Weights of a small GPT-style language model, trained from scratch on English Wikipedia: 8.07M parameters, rotary positions.
Each number is 128 + 24 x the weight over its row's rms, rounded and kept within 0 to 255. Layers, rows and columns count from 0. Numbers have three digits each. The size before them is the row's rms in percent of the matrix's.

# up: layer 4 MLP up, 896x224, rms 0.105, rows 465-524, columns 112-223
# down: layer 4 MLP down (transposed), 896x224, rms 0.0953, rows 465-524, columns 112-223
up465 102:096091123098092112090113154124172122154158122077167124099134126140123151098151094130166093111114138136176146156160104168130085100144123108121157113125164155172148132110142117140178134177140182116114133142107125123163090130104113124112149146113183126151140158121105140092149146098138121117094105125120195130119102179100136136120157162105
down465 107:158127112102149120117133185136098131126160137173129145076094150119106149139100105133161127139097102121144123142148124111151105117124094105090135156156059151125106155061051092115129141088089166124146123098124088149139104152161114119112138119113115130164133090136093073127173136131150125120102091120146118124144101184159127141093122165145
up466 102:107156098142114145121161152165140134144147118145070151121118143154109126123135125135082093119155143133118121151135116103161109116097107125136163162124102105136125131104164149112110121110135160143123163132134148131154146152085190121159154112102141108122177171125144093103144097122142129143134158149153155153178132144089118126139182137138
down466 103:161113159164122153152080166109196135156152107162120129087146109116113133106127136123148093127098119121080154082116116104116164125151144111159148113128133144106153131136133140153135166137132093124126103137119125118109106169137132108149104157099168116097125110121119168135152125158132154069092111142126106147078176110088090101101155135099
up467 103:166125162124139139141118130168113133112125102132141177089111140123117095134068164167110110146152097137140161149125145112128169117122086127143144154140146130123127129078184099139117145064162114163112128093087152130133103140124125098141173128135110153147088151111096164126101102119147149092087149128173127097152105138109111116137124167142
down467 102:148106128135110111119120154148120117086153126123108124085158155123154082128146164097109145139160129124108140104105127130091092140152129118125116146135152168161100106115073134138146134135133145108167119105114154133129134106144118109119113125158116126146130150156151107185117119139130095120083120103119107130107054129111119143134190128091
up468 098:106059125082118118155130156128115120130141122128164136143135167096090104132097116131132150099128151102155132162132134151152159179146099166128136139135109090127144120152137097122140170164122139152113119128161139138170129128141096123130144142103116117144152132147151130097144150138110146136111173125142106158127119125089128130126170121123
down468 102:118102136129146150139132158129111118101146146128115116107138108132123115161139191144119142161108099071148109146121186166158123093106128102086090098142139158138102109131098150098149147154165087130111141108085107113076138108128158135121131117124145110093100083127146099153146092116094167138138111106138150099106136156149123106144144126106
up469 088:100138137125109117101136111128111127114147135146112113154145118156134140127066131124097142133113115136133133133152113156117141132103107157097166120168106152092116153143125119165109118147163115180124093121104175134175136165133120167138145145143111144138151125149145083148130149111118130135145140185132114136113174157102124128119159132148
down469 092:135145126191129092126174054103165095130127115097107132145152115164100149090168174102123148160112150151113114104071129105115167118131149134128079148141106119117164152169118120113138161145107162142143111121173131133104149125131118131120113120107117103111162144138169115180098116127103140115067122111118164136120109121075110164159127142113
up470 092:141134143135131101134148148209125154148160141125125134126155145114183096148134091146076112128139104099161157122117101154120153073119130072070167116086162128169104107164145146114106167166162122105160162143154148128112110098150117168112118140145095126147137132122122120107119117111123122147113078122180130112150115136139153158126157074149
down470 094:101118160201151133093165113122121121102092124143105125138134129120116103146123116104123151140120089068130156109164129143141104104167100163112184113123158107146134095129145105147122143138140152127147075139138103157155104081166129126146089082149131123144139143097059114114122152118139138133091168118095136119127115143117155174164124096140
up471 096:157123154149166106126173146160150099146142162087122113095158094130094146140135128136102089187157113102124153154113108131174134127117147116139109169168133129098155107139151101149142162123124116139139099147104139134139120104114121154146105165119083161122061122116150111137128133097096121123166118133129113133108140088088106098107180143090
down471 096:175117102149128114130148161088150118070163096116113120148133122091115101114177114161153112109159082132165103085055132150133119087130113160131145126117137103143157082143154117133172137137136160115133148144128144132107097143123131115118130135108110123151090181141175158137110092126139145095130119144124131121174138109149166133126148164110
up472 105:107099134102102118143131157131120117134177128138135129161116129186183125102136121139131135123119095083167148158132165137112164105161108141087151144132119162128156128090138090136154147122127104155112142107111115071137113155119166114178125129102085133180115112166136114156147110112124110115181096126129144146151129117142104134117111136134
down472 100:119173134149110122116133110111152109192142145158116083079107136147136122114123130124118124132134117114146112147135159131123125128108102109135132125152130122136152116158152119137107096185170083125124119159124126081111083127109145129139135157165142108097107137082112149143153111096131133128119115086120104149074078188117175128143066129131
up473 103:147130091150127172160110156064143097134110109121170141101180172111098091127118103135131143113119108121154116120110141127141117116134103157134103098155150104132140110146109148109168083129113132102124087162129160091135133143142117095131140140120165134139121131104174131173155078153078149173126122134160116116099141115076173096088092152134
down473 104:162134114109138124123083138120128128116160119098171144194163091128136127087144123170085123103109126149140118095125140160150132129138077146088123073106127115124134107099119138126137126094098146089076121117109137147104119113113139098124140109120153149151125147136161118120136158139147112158125115195147151092120165151122141113149117146116
up474 110:113102114133091089153145153094140118175149114108121185087100138118100119113162139111124155117106100091119115129110129142177135150123168146114141158106110095129113103149116144135099151137123100155141094131145167108127108132144156115093117132119137161139138160137122102165182138143110128176081132119133109084096125182113124135140144120123
down474 109:140134125130125126132147150125087139090119130144163113159119080123135156068099166124119091145141174128104118120117103147129112129152150113161113117128166132141165118180092147131137157134164173143077143149119120110102115122122099154133129196124135090079118171175110121085123165136160129159156095117123119133164132105117115092133102164112
up475 095:175109078130144163156148183183145110132126118135149129101129096080136123149162132160122166095125111130089125094138125165135126111109106126067151110127159134153111143125144133110111126144136109122134108096147147118123106114125120095143124111136131118107127099105076118152115105118131134122101092153144145120130122136140066096118170141130
down475 098:120123120126174089133149107123125146090097103146108158111149136137115124099141105124130120126164140186098117077141110101101131140154090158129145165132112196149074134141082156139118097130144148155145133099147084139154167124169112170142089101145138124120142147110144120125109136141090136098103146124125127122137153125151115115176117130110
up476 109:143146120134127117158142152089141147162132185097131115127151110120120160142122144102105109146157148105122082153161168154105127106159119146143130136101109099150149115091145103135183145121141193170175116121116139161141124157119141151127120103112140157126107134112083120088146127107096116086138116121124121152125170110117120120122145144131
down476 112:154143132146103126117112185103103127150158156106136098148126127134126138148048137144105116122145121075135098153127134141150097132129139155139110139101088154129098114133142140115145112111135167139139102136134136154115109151094128158099125094112133113157112108159106115142114168150118171120119125122114155116092133131159188127155155126134
up477 102:130172103135142127104083138097125162155146165087108125137102138084117152149120147138115132085130105116131152130168127103072090093094111126144145157151158146105140142116130126147133089106135126098120118075139143110149119156148167096171146112123114123143097157156136101125133156106122125133163130107102087144114110140107154165144121086094
down477 104:118111119123096140114120202149119139096188130176127137096092116096145149130127184087116125085122135139146134110098152134130117174102110142137127163153120139152169166169125169083143129118131100137096152109155173120139150172144134170141103130137121102142127127149150155100143132121140120104114113111128138108120095134083129122146101101132
up478 101:110128120084121163137101135173170159186136121143150134113119123120123134186131181110153109142139133118153179143129129131124138085087102175140112149166124138153093084108169127134128120118095178116108108120139124084106149153149112115168081151118111118154107124160090075132153143122125144171130143106164124141115134162130144132095147123163
down478 097:142155129103119135162113074186154143155093150138126092146161091136128142134124090090091101125100086161121145142107114154072093113143128123132143145127115158122082072124166096164104121087096133073136102152123122126145141138146116151109127137142109118123135139122116089139130100161167126161126135118142118165081080112131143150146116117147
up479 109:142116131073140093116120117195113113165085129121122097132124136112149129148130113132147130129160134121171132120177096092126135122131114098120148137157129104107103105146163151136182099112147106149153139117101098105139109136121147121097153132070157115103103146132140127131147099118076091086125116167165121117129147123080118130107116145120
down479 105:125125156133090133081168160163115103170162164129168114116109126099100127180151158167132081161208102127132136104117108163169150128136146111140078126099118120170085120126145146087124180125120112124135117133122100160147114154117098056121132097072159116094115143130124133133116181121181134129155118133113146135121105110098171124102075162095
up480 088:106105112140089142171134139118175108142156089121139095100152152145139122062162139141087137136117107102105139111142114091190113142122097129154139108118134126136141172194116146142157127137127115120128140084112141149156086107147160154175105154079162112138138130163148128151110105123097154146135174102180102200111110124123145114129107134158
down480 094:109157136164158128115148065124111165110125164150129113162126102096114152182158091142124156132143114154125124153133175135083109126133120087120153100153121125145106111106129112134121115099110134109135106150134092114141161132123120095140135099125096137115134164087167145094058135100174124125110112135113144138126173133121153115088194145130
up481 099:140115101103151143130162161101138153146135169154129084179091117169118132111141097140110145123102107131136142106109176128154136150104122126128134144093149159102146126138143108161092130133158093133173129128127174122087099111163137133131144086083177116104131119136131113125153130122080100154125112095105131169079129169112161113118123135165
down481 103:114106154179135085128146152170124122152167098117139152112180155092161130122127135119163108188125118097124151123141120170168158121126168130122132127142148133106108101067137127163129154154114123149142162129133144125114101116160112141102132147143111144141154154147125126108117141176166182129114142100133148098159119090143148133104137142172
up482 102:093169177125140176106130119145120083160139070132119083172144133132123133159122141142108125133114138143123175139162157155185146149138154160132116141133090101141108115173158148111141105127152156134096073113103182102137105122163141119076115108078127132142108145113086104125141123104124146123128122130154123143128102152075134118135172144165
down482 104:100088146131125116150169131155135121126144107134098127124113191126137123111121145143144175110145127167126155153125124133118151148120144137130112126120066109142121135117094127136133170135121080125148138138177163136150110090138107047115170114178153114171128141142134150093126117110144139123123104153124114152124086122114073173134129114130
up483 097:118115149149095103165102128172171120145118145161122105137155139160177099163093168141126155147140107084127160145191166112166133112156125100115119149139149126145161111122151128129117109119139129141129082136101134117135106137122141073130113082108114150150096126139135128105119136111116136133118132121149110109146111103147150137127160111116
down483 099:117101132132129126088112093144116177134121111154118077135167150139151119114162152131124120096120134097130159164114141156124162131178141128088112115127073154160120108097167126094125134123162120127150095137122130104146140147104169125128111158154136079104116076142122135109113124122155106129141174125057069143109122143116124089132099131112
up484 101:108151099074084147172131121079108110149150104122159134109068149124138158144098093152123126147154130121087121166114121161109130109081130147166125112099125086182187122128174137192135168113165117111165112130131119130112149114148134129146126106110149150114123151112145145131124125154097149115150131101142104136123111126120121156116144139181
down484 101:149162141121153137110146134062140110149169148087159146129174162105136120090138102154118105095103114125108153131102091149154156118122114115124125162102135104143111128110141121117121123137163094151083136131113100078081098133174147164137103128123149113107115115149170138121176125154125102139123134128121114155150118158101114108159114096091
up485 104:130157112146112151116110134133108060152151114103101168106131112140107117197150104122123159135090092084162118135163105100169150134099158097124122150141124145160124102138143157129084135117155137147163099101124161124187140143141137118122116141126114145126152140115117147133134140131142128108160116118134158137161161139154142114079173171134
down485 104:176180095140145069144184152155099110102167118109143087103109075091113135142137163112138132113124121129164142163162140122098116140154165087122119097106087136156151113130141110144108116156134072157118108121152127171111140160120118103143189117095129125100116137154142094129141108114114103113126142106114153157142079132115141131121120156127
up486 100:123113089104109128116105122122141133179116127140147133120162156121172105095183130119169146129147132132135127104102137139159083107145079134101130148157173138130158160150149165142124148139144147174131118129129136138137102095101124164099088096104124078132152164159102183138127144139147124093156145158126111167100108114109127037132118134120
down486 102:119141115115099100136120185087113151111122167163129132167123125145147104115137087095113169137136079094123168130178103132170162144094101100135130142142129094143164122100152108140163168124152123158116129116133135135087101115105148105169124130127104103100129141098138089103185122147073163120124133120096129145141127117091152148142109167137
up487 099:119097154125140108166128190138143116126126150109129112152124105120176116112131120134174120124139111123094134109098115159133150140089121126124123133148137111109162151125160122152090110083086157159113091072086139142125137133137165137132095142140103116088133128136119121136141132123163118129131092161136133111147143141129105070123140117121
down487 089:100106142138156109174127119132154157089112144152142133171112114155126140134149098115126122132090141138140104077131114112113144098135124114133109119119085121145118163144148145165092102124146133095117131125122119131120129140130116125126101111185148087100125139099138141141071132133090189140082166146138119131145110127117100116156138101144
up488 103:121135097154114131109111130134141111116144107145145140122163123098160159135104126144175123155129151054121126139156170105127152112091135127105125147149150102124168087146138128166120171126141151104120136170107108162150097144094140105134108117112135141073138170154108090124147092113141175129134126162149153097138116142127071125133132112113
down488 104:131114104110157171113102166115133129091108134092136172077131113106178109139129169135152128116153106136133138152152109105152160113111170140173165141112162130121113113134135148107167108120086100154165130123145126100134133188139104104117110134121116151141159115122124152145148147099082106124120162132115138112082129118150126139102131106183
up489 098:108179118148123139137124128095132121150137164122158121112106138114079128151102168122124143087131132127142140117136130145143163105144144153136138081141177172108136117144092107141100107136102106120084121148090179173092158119134126129094150112124115123091117131131108151139138093102098129138163138088156134127098130130144110129180124150127
down489 098:148120145082096150160147116153122176137110130097082153139126131146137097085104144166125108108139120166199131131118074116124101137118148088090119115134133108096125126124134134152134138117176179132106110099137122108120093185106135125163123127125120105121138146166143143117156146127130116125111129105112102098140141088149128109111111130105
up490 099:118094100083088113092133123139154135131176087128121095108100111128139131100151126125153085156112148125170187121171099144132155128150113110066126065124136132147134118128109144160109101118177148131151107137128116111130129115165083128146110156088128122085113121148069110062123104152129176102128142130198116145120139134145106135136165118149
down490 102:115112148148176075091158116136140138106094103119101101134139144127129148159131123137097067152131133105162130099171131123099115133126119148142124169127158115155189132143138171132128140143137121109115111152133109137133122130117149097144155126116111194118155116153119111131116146121095107170098108103108178134126129109111160126126110096160
up491 091:092173101150126120147078142105150101125137114123118191130138112114155103138119121132137164099117139123131168112137098147125170128091149091120118101099124149132114115154118106157105136107114112120168134168118126064109099127162147139104178151144152138134144154121113128095128134152126125144142105105100091096139145132143161140090152122095
down491 090:128097131118093127073166096150084134118135127139111103130144138123108130130158127118101152120109117147111112154123129113127099156154113152098168107142146127104103128109131150118148094108104144127104150089105091114145146098128106109139118108146154140103112120108110092132044092117121133130126130146121100113140119125091109111114124113146
up492 094:161071102144145174111133174156103110141169106169154115131127132139128145149116118167109130090155072142150098158087149121114154138125142134132141159106112129105108131125124156139139124137132176104107107152117086147165143093153155155190087094157116099158096129146117123123124135117130133117173135098134141097110144169138109113151116110102
down492 091:118163179121153105063139067150150131155123109124151121151131114147117170140145132137122119119103109136108093153126173144104129152175134141134119156149133125188130130134152115153158115150096120128117086106159148158119135082118112130102084132140091119124117121140128138106098147110101129117113150120120096149138123107103092091144167157079
up493 094:151100075124166126126055122166100120106130103133128118127154122129058140159125133156161099133103136110117112167151108104146166132102125118095122141084135168120132137133121110144095156099131178142085117139123127125158100079166106149099128130101149115099132127128116129093124141150145141180117077115138136116111168130117146113143126124140
down493 094:114133179156127110102162096152099130137072151106130139136134162125085164077163097165138115113113148147159162100113165109104121141135116148127157111144143151121078122134124138091145129158105150127100136118124147131150130120111140190112123120150121134133117132127118103134093162139135079123102106078144118135138099116128157148127083086096
up494 098:130133109123175115100173135140095144120097161142095085099155145091118110129174107140132139167156134064159109136118119122160099088129147106165109140081133139097131118148154082152138133147117130179134148122125128137122126147160152134152135134096123115151090139119142101111179173094147124129153139134150114142137140109133151124122131133121
down494 098:168126132115201112139158091121101110149149158141123155161141102153145111139140124127111150129134143107108136084137105138117095116121132140114095099090106137151140149171111090123125165092108093104107142145126126206104144157113142125129177132129102094125098148130139090151163148091119163076086142139154129141151106126118123127147133132144
up495 103:116127115163159107135150165111130127145112137078137136118105129097084080145136135108132080183117118101137142114114128150103124137149152142125158150103136141077118156154093135146119099095138134103190114114123164108181136163085081153128127091098120157106131113142122107147142088143108112110168141108129108127066135079123134100116108114129
down495 106:151115106097146117121132163104117128093159089161125132114118151088121092126133091123124137148155138125125115116109168161172120153141153121130100149106146167124162088096121080147161151123158138095139125112105169100116115147179106144121119122163117177123126146137116141132136140141108135176134111151148108164117162118103108165133170111132
up496 100:146120120110140115098076131122138140123146114144104149113108135081150111144089102104155143158164071156146112141153122148132170133134140119153166096152116162131094172137195138126141153144122182123184121124165104159068131154133168104112129125118142157146139132103125158127134118110144150143150113136138141130169146116144119098117139162126
down496 100:092140125188113104113148162144157106113076159101093134119149106144140127082101133124104113132191144107154120145123129108159139158116071147116111042117113084105152070084087108171123092103136149118118115134176153131152122141144096134132140100148138115153143167153138129148163099143112121120103117113072145158122123173140145118106142143129
up497 101:104096125109137153113170146095102112110141106120129155089117126160106135163128110141167113131114119125094105144128158128164128096122158109111118143133137115149097115089121099105112113104111131120113145130119146143139118091158150162109138146113115163122105147118147118155144123122131101081128138178141129090133158152147138127140152179168
down497 100:140121114163134138092112137118149152089141096152100158160173082120130145069150129126114149151151107126087130084148123114084174090141085100142180092131152143114143123101098112153108147093143138120080124107124135101109121123072131138151097147101139097132165128134139130083123127118117112133126093096113123112127148168134137129133114099094
up498 102:104153144128131117113141162151190109131110101133154116173102149127119134168131153114139091112107120148110175190124113106125077141111164137156114118120127120139139090164146145116127085160119190143156121074129135179173099138140083174113166116120126165151115135140166114092111146148095115144083136145160101116096126165128167128102138100173
down498 097:121104130143083133141122155091095124144114122158116105152154079145136082117087122140087137139122135157150117118122112161104121119102103140145121123109113122104159136106145153163144148112193134134122096118139140108130144156120093117132130111096098155128102137119146097123073145093119134152139122145133111108183178117122095143134131101098
up499 098:157123117123128148150115126132105130128131163095128118118142078129165144154126139147119159139096114111149160117143161116123195133102140109096163116193110146166110144153142106134150113084175116148143095106149146129124119149161151123145079159126139158201135129127152133164151114127105130151099125128148123128116126133112111108130174106128
down499 097:134155107114150136155127080168171144133121094130160183107155165108133132117136133109120185103123189188070124097106097097129114098134155103123079118156136133132125162103104138112116161146162099077139179095106104122152140101158133111123118116162142112154125123130112155144131109131122108118123104122098154158098089122143111120104081106142
up500 100:111108136116127107162153140112135136144138110130133141089138144112184133106089124111085161155147154104165099128136138108174148141131110122117136072138147166142163136092110157123142125133179115117128123096116126135151132140143102112130122143127108143101131135109138108133108129142081125144138148197123132158094148154132102103159124140175
down500 096:048140123133151105109160067108137148129122126143095098160128131117135104092091116108179128149162147168119098115135112110109119147115157118122154144137107124097078125134119133100110171134062095138134098121128107058148137127127124139134135133147148118148159164143152091104068170093148131145135160095118099117132125134137137166142130103087
up501 103:122116119153134183090115165108151098147154134108106122167110103118162137112123171130156142150180111152108115117143145151173132100135133110112133112098164155128160074122114119152163127102136113161129086095120107122131148130083123081151115138122170156096086130108112129120132142122112112117129117144124094125085114154102169118104122168123
down501 097:130159136146111100121097085152154150150171101118112145100109108079143150135139133136091145131104132157097130123166138136137124114140145094152106120111115178113130111135099123163160116130086105160132182130107093132113145142137115102119109117186099101145148110123112202107100082087114129150165128109132142131116123159106145124145089149117
up502 098:113137131131132144129122140152152091136113072128156146140147087121102136134149110147135154099133174093154113120097111132151132073116120110103160118146137138137120128132127147153160119107168086126103129100128108162141139102134148099111109149087121126188117166110134119107159159128117163101112157119138166113095114087106152122137150135160
down502 096:121113113145140136087110056180154125166173130106148133140139160152114119152115121134127149120143137147118189085128118091110144105125150141084106139105146140115094165112138119109121128125097114102151117156156150149109150132104126153077109162124122138133138134133138124127132105143121098096108067094141166124142151154099124123159114127129
up503 103:124146121074118125118154156116177081128129150122111122102124129151116141097094091151082093085171131150103111147134136146183153151122109102142106144115161116107121122136128113112106108156105100153123105083095132119120123158168129134156131135095103185119127123173133111125141141088156144131143153134120128136159133120112142094088122149161
down503 104:160107149106122125145089159114140158127133111139122110122153167111134115109168146098152169138099134157079125161127156133207100159102157149128124129114141114104107119155113104120125120133126104133146108137138146136143125153178189145131077141106141110145156120094123118117125138074136154131066099145151103121128128116134149097107163134155
up504 101:125098103083093138102091125082152140132153150117136125158141176121125089141107154144166149164091155132099144156135147123108129118120093093124113114124177148149141148126119114143122127100120100126141131130106135137147129155167126101149146124145137121127106148149161069150116167082121174122152103153148138176130144106131174122134129088135
down504 099:146113127153087128120123097124116115138147199160124139132133128116151138112101128082124137099099109131127122084127108152151123140147108127139095134156132145064116090128146132084117100132111158111078124118119127173126135127135113138159103125139154076141114168111122173115126125139142094123153151072107114126137128161162117156103118099114
up505 102:122141130115111128110130124162112110175154082105151149145157128167142130161092135134115083148119147129119134158177128127163102101098116140147097119108137162130100155134160084151113162144108175108163113143142151129161114143112137155118149166084093153103105133140135171142151146165109121109145107154119117113141126135096172115137085168142
down505 103:109090141124153161058112163064110133149150090149144129112137129136113148156103134155123092125101065159123116154145145122139113135130058109132133121138161106126155123168108105109137128095131136166155148123143135111177174104153125142137122081150130092099110143157093151122173137118130107141099099140136149156133122109120061113140124128109
up506 102:130144107148100159121112150150083187136108154121161072179106162087137136113114120125131112151150115092142104168130105160138131138155111108138130135132114095114119120143125129165151151098160104135124107145126125143128124106119112140127134098110162137165119126097109152139161102130138126147145111112113105139060085130101149164095107169156
down506 099:131120115099111135108136061111103176103135159114111153122146126186146134145116147128176114088076117114137138127140125135120139099114152123105122132137166128142140146110091131081132114148176159094129141116103126138131130146116159134135176097117131149197137091124117129100121113139105117140162143165128153116165099161157102124132108158099
up507 102:150154133135153105135063155110135144103165134141103152136132114128068151149099140188072143133133159134119095112143146153108118098143185153136151130181140187136116146088134185165108127102148134152115103095128119120119109136122130163124132071161102167135087091112101138147150150116142106121142091118111091147106154140115139093134127146164
down507 100:123166128154136081120136148193145121154088110114170160122187123148128132176131153131171127139120154122117152158102113151123121153103152154108151113148126135132150117122104123110108135139165121123098178106150095122128167135109147112102094130138137176146098126138165148181167088105097120122127141127177161121113143138176116128094114126143
up508 106:125167110139077150122113140111140125122148144094170127151150097134108172115110084101140125154096115144131137143171125128157170179125164203141185144144149145086149119151150112094137130134143113097104105141143122128165155123115106129149119136141156139073134154083134074096137130146123106119190148153155143150103121137108152121142181132149
down508 105:134129163126118094122093113130118168122124112112135121114126112122141128099141163138149129067099134092186099142116094173104164134113142085129110129123136112128122140164115119177132119187107150144126139105149136114143168131143139138158145109134112100172107130126078166142126099132143154111157124140105126149096132180134095151154168129107
up509 101:154161118140169115125145142110156129133131095115117136158114122139122151144118161168141162146096110132190154097134096135122144124158109133097117135158132111118093109156135131125128145164151078149167102137110096139145133113146153117117130152127117099108130149144139100152168125112164156146165086112087129139119113133086169125109130135104
down509 102:123124115104139111147124112169103137097154140146169107103107158085122107092123099111131126145176106112120124154164084108122110106099100118135116129127146152133125105147113124139120106081109123134148135109158158132134135163096147081162147124134127188167148130162143090135171117161147117090093113160156128133135125117110132147092142116117
up510 105:096144139096141096109105156149114116157148122140165155137126102118127161082121129097118145144090071112105097159108142115119089121077097127123149150098176133092130105131151114112105109136101085145158107139146156134143145110090103140118106094117138152140126132117113155157152115128112180172161111117123123117126152145137132108139124138119
down510 102:114112132109140107114114157108125162092137091135115135063117151165180163115142108142124120138114139139093129139101129140155133126107177109129171130145165073111152127169109094120147119115166154105108154119116158086142174143193137130118132125113125088141157145101152118123143164178135156133137163098140139115125146125100142067111155163122
up511 104:123106085142139124163120145098125139142102109107107174162131142118118084116084122186162145147137124134135108092158124156104103132140147142115143118105154141132183129135109122166102129142119118166141130136108130143105112092119095096118142137144105094134105141147132140114125127155126174107155106114111141158148174155117117147149139123166
down511 103:154108070166082145105133148152125122101127154131094127164121132161121078162142128208155138076134131110146120124144115138135135087110122103113157084128112154127176124150127162144100121088105103116070107121145112162100113072165100119148144152129143114139154086118143138123138120130155107161141112154129125114124125111114157094146098153122
up512 100:121134090106147172164160129098127121148121120137159133131092085154160108117091130171143099153099136089135146136102167168125115166130156104111170090074119120109129083136140128171103125117137124137110142103087170129132123167113142162112104116091162086116126130095110125141121121084111133128149105115112100066115123135133137135112090122159
down512 102:136119110134143100158133107104130142127150113124100116098122106128140107119132167102138128149157127143094117101103115155115131084118097120130151090134099054153140129128112103126139130127112149169152174136096127142134117116149144143128152148147134111167111128105194163121167114140114141135110142096098128149099178077118108168119161106135
up513 100:160121109136120154117123167129082129123103133162160162132138153138137119150150176130107118135124119146121124129163128138133136142093143094099129143158165124121125135142148159136166134104119131121088149143102174104141094154123050126170106122106081121143130155078165106163144110068115124154117100106133094141116112129158146092095109138127
down513 097:109132118140135122160128046115148143102122144133140123148177152155131127152095149180160130102107156124115165126147140081160137110161139169118087135088128148136147132155110094157110127125163104116194079127139151174163121098148128130127111137072164144145140143161119139119056143155124158115130146137139123106113104110126141167198110146138
up514 103:137108109121179148150151137162141141151179107179148144144140105093141156131170163138117137159131151122130139123094122148115099096069103163147163132114113146137125111091131116152167110102171145073113153139098133156126150124086105117161095131143104110123111126101133104186161086115143132107104139124104146083069117158180090136098132120140
down514 100:116098149087153108093129103119115152107200089157136123156106129148117130121160129150143124141111147144127153130124107137123110123120164115142107115094124079116093149102140131158142117105172126125112154100106146140124159132129144113148100129100084083125123148125114126193087143105158106105160145131153172116100101080143137109123144104128
up515 101:186159129097131151084131123141106127123142114102138115161155104138153129122090111166166099122167121119168087152129120154118133164107131133130167099134138146153160143147134105106130123123109102153129101101114141125110109155105114116174131124152102114143143144082154126103152190116099131136090098170125098102091114105130173101123136119155
down515 098:100140150155107134115116101138147137095112113136162113135127125115097130117162138116126124134131145161089144142097180148131144109113111142136086181149141179120147115143139121146120144132082135101129149125114142112130179141135102124107120171127167106134148124141141106152051102107143102140142112142132136124124085108129132131100108079108
up516 095:098136115095141127120105137125206105148135123163129146092175132131141090126124122196145104114142176103129089136127114132149118173149124159052175122121124134142072121134113154135107113095127163132108135115127125111130121086105129094130156134088138125120097138155129133108148125110169110144119140135145158104135110104118149109096160120108
down516 098:128161147124110117146126091089115139125111101092130119112136141127155111139135111151168137150112109160119132105101139175145112156135122077130146138142131144074128127066110136134099124134166142156118161105122096105141126092118097136105178098114135151098137145147142111139145145178128149096143155132117124112164146170149082100165150144150
up517 099:153142151125140123154131138122145073145131136116163156089149173138122124153124102164094128148134120105124191133087135146115107119148133127173140158149104118101131112182111138107150160119146097129142144116104118116127102122096160129093109149095163115148104102166112126167171070141168118159114130115164151130112123124106127154142132108165
down517 099:160172113160149147113139107136137142067141117134156154140127136117088113105111147122105185142119117144115160098128075147137113130149153090129126141140113131132161128145121117103160118162140041126136139124088108134107153147128133120114146150145119126097127129152129127149036100155112117115113088188112111140161106096107139088170101149106
up518 098:094139103102142134113140185119162118166155125135129089154104140117118119155125114137144126122129155131155123161148126159136135121127110147142133077128149144086175128132140154105110114116109108110094110123123168081137091154133088122136122110138187133151140176115148163067167154127175131154137136145131129127149140106130080094069108120128
down518 104:145123124145126129089130191106118155125115153124146141123084139147111123111120121108145128113115125105153089114136172141128147091147095166093188092114078125130152139148148153144102120165141113116140074132141157172090120090105133138092157110143091121089134096103153113067121093132139148145121143085155142121108120115141177137168134117103
up519 109:106104110149119106129150144164104094114156081123153163113131099112149149136106126131064123124202153115174149179137112110122169122122109136098140146086130140134117145108152123111111091147176145126124116122138132120123152147137132140117132136104150152152160119102127125119123127133109127101096124155123109158144107184113121117157109154148
down519 106:107080150162123145209139169126142114105158114157141125164136143134111100130117118117106085120163165086113109156131131152147178140147086168140116154131132108126137163182101123148096109139187130148115153137096136138115100154144117104141128142158170121132158097141147124132124115118120107154149121134140133162094135138133128132132107136141
up520 099:097127127132140138138120125154153098134099131090173163111144118117126113141134132131101108147106096105136128130163161116120137119137090085145134156163179166169148123147114137108119076121092134107109136147079142109115115132123141125139087142091128051167138160099120163144152161136153111126115146127161190121142125162124145161115128118150
down520 101:156152112144152181170149147130155132107115116144162129151152122080099173106172133150106121128112175102115133137134171132134176117139155095111100169102115111132119167134111123136106144170116142094108108094134144079100109143145132141166135104083094114158154145131164155129142096139110141115100139115139184133127103118116128133137134097138
up521 102:146094118144116133130158144076148132188127119134128176146129103150120147116128115119144134143084107115130105159144090153112116113145135092115143153122135160137129143123162133126135135157154137170132114123167138107169103118141090124149082118127157107098154182111128134132120080138130154166145144102115142103097134109150109110102166097163
down521 102:120137185105083174139148163130113122142162147112150138136151143132133106075138099150127136157176130154119149146103121113164112174120107105127101163167096145111102105096128103133148123107141152135129145092114118096113101091136130088156154149102148158161133117085188115118171095124116118110111133100123169169152148127113128123161158131138
up522 093:104162129102123134101125130120168073123194115143126147140132146147122151148128173147133104140096077106178108107117156119134108136119111087127165127110123122142077115126173124128159122098142109095150112136116109112139104122135136133162117098121135079180148079127177142097158112162105116114096123164108137149102166129126119134117137106143
down522 093:098141170117122143082113071130106097114170091121135091117131168156121132154122131133084177104153155130107126128111125132080120125129141130164154133129123154139132124140122088140125142120133142144105103149143166079146104111111089174141158156109157101108136116092106136145115115057169131108137134157135113163119120145156099131140098127162
up523 093:143132089112130167126107136095163132140165132112138124101127121150118129145130153124081157087151135143176094152107139128125091081136145126134164110107140153187114100152097151115112155123168160128113137134129141123128124131143147079112141113138141099121046175128087142112158118143092103126152103128123139100119120150134128101120121134089
down523 098:127147129153131155193100177130123115125113132156137185114156134157146137156128104094127099145130086149121137138114147068095108078132142111105112129116088124118110123120095123090130133124095127124127107142140130135179175141128197126101132107115105149130110115140150142123156149135108106147107146128137161131124139089116110114174096123105
up524 107:143099094126104165150119157135111121138160200088153154145131072126149107152117104148178114129133103156128115128172110127141093165121142102107118135157146151114143164145076185112114122140128126114125128129147118131154100157137108135139119151093121130132122154166119113082150064094104130130143118157127150145123128126126129103131126129174
down524 105:155136134115076135100108100089106111126116138133162111161137139156111191118130123171181152127079131144115121137117150138126116109158112139117167139135149140144061125130182095116128148127137102093105148150145146102163122121124116158150141132118151128127139157112111138092135153116119116154180140150135147118122119095097081139119125077131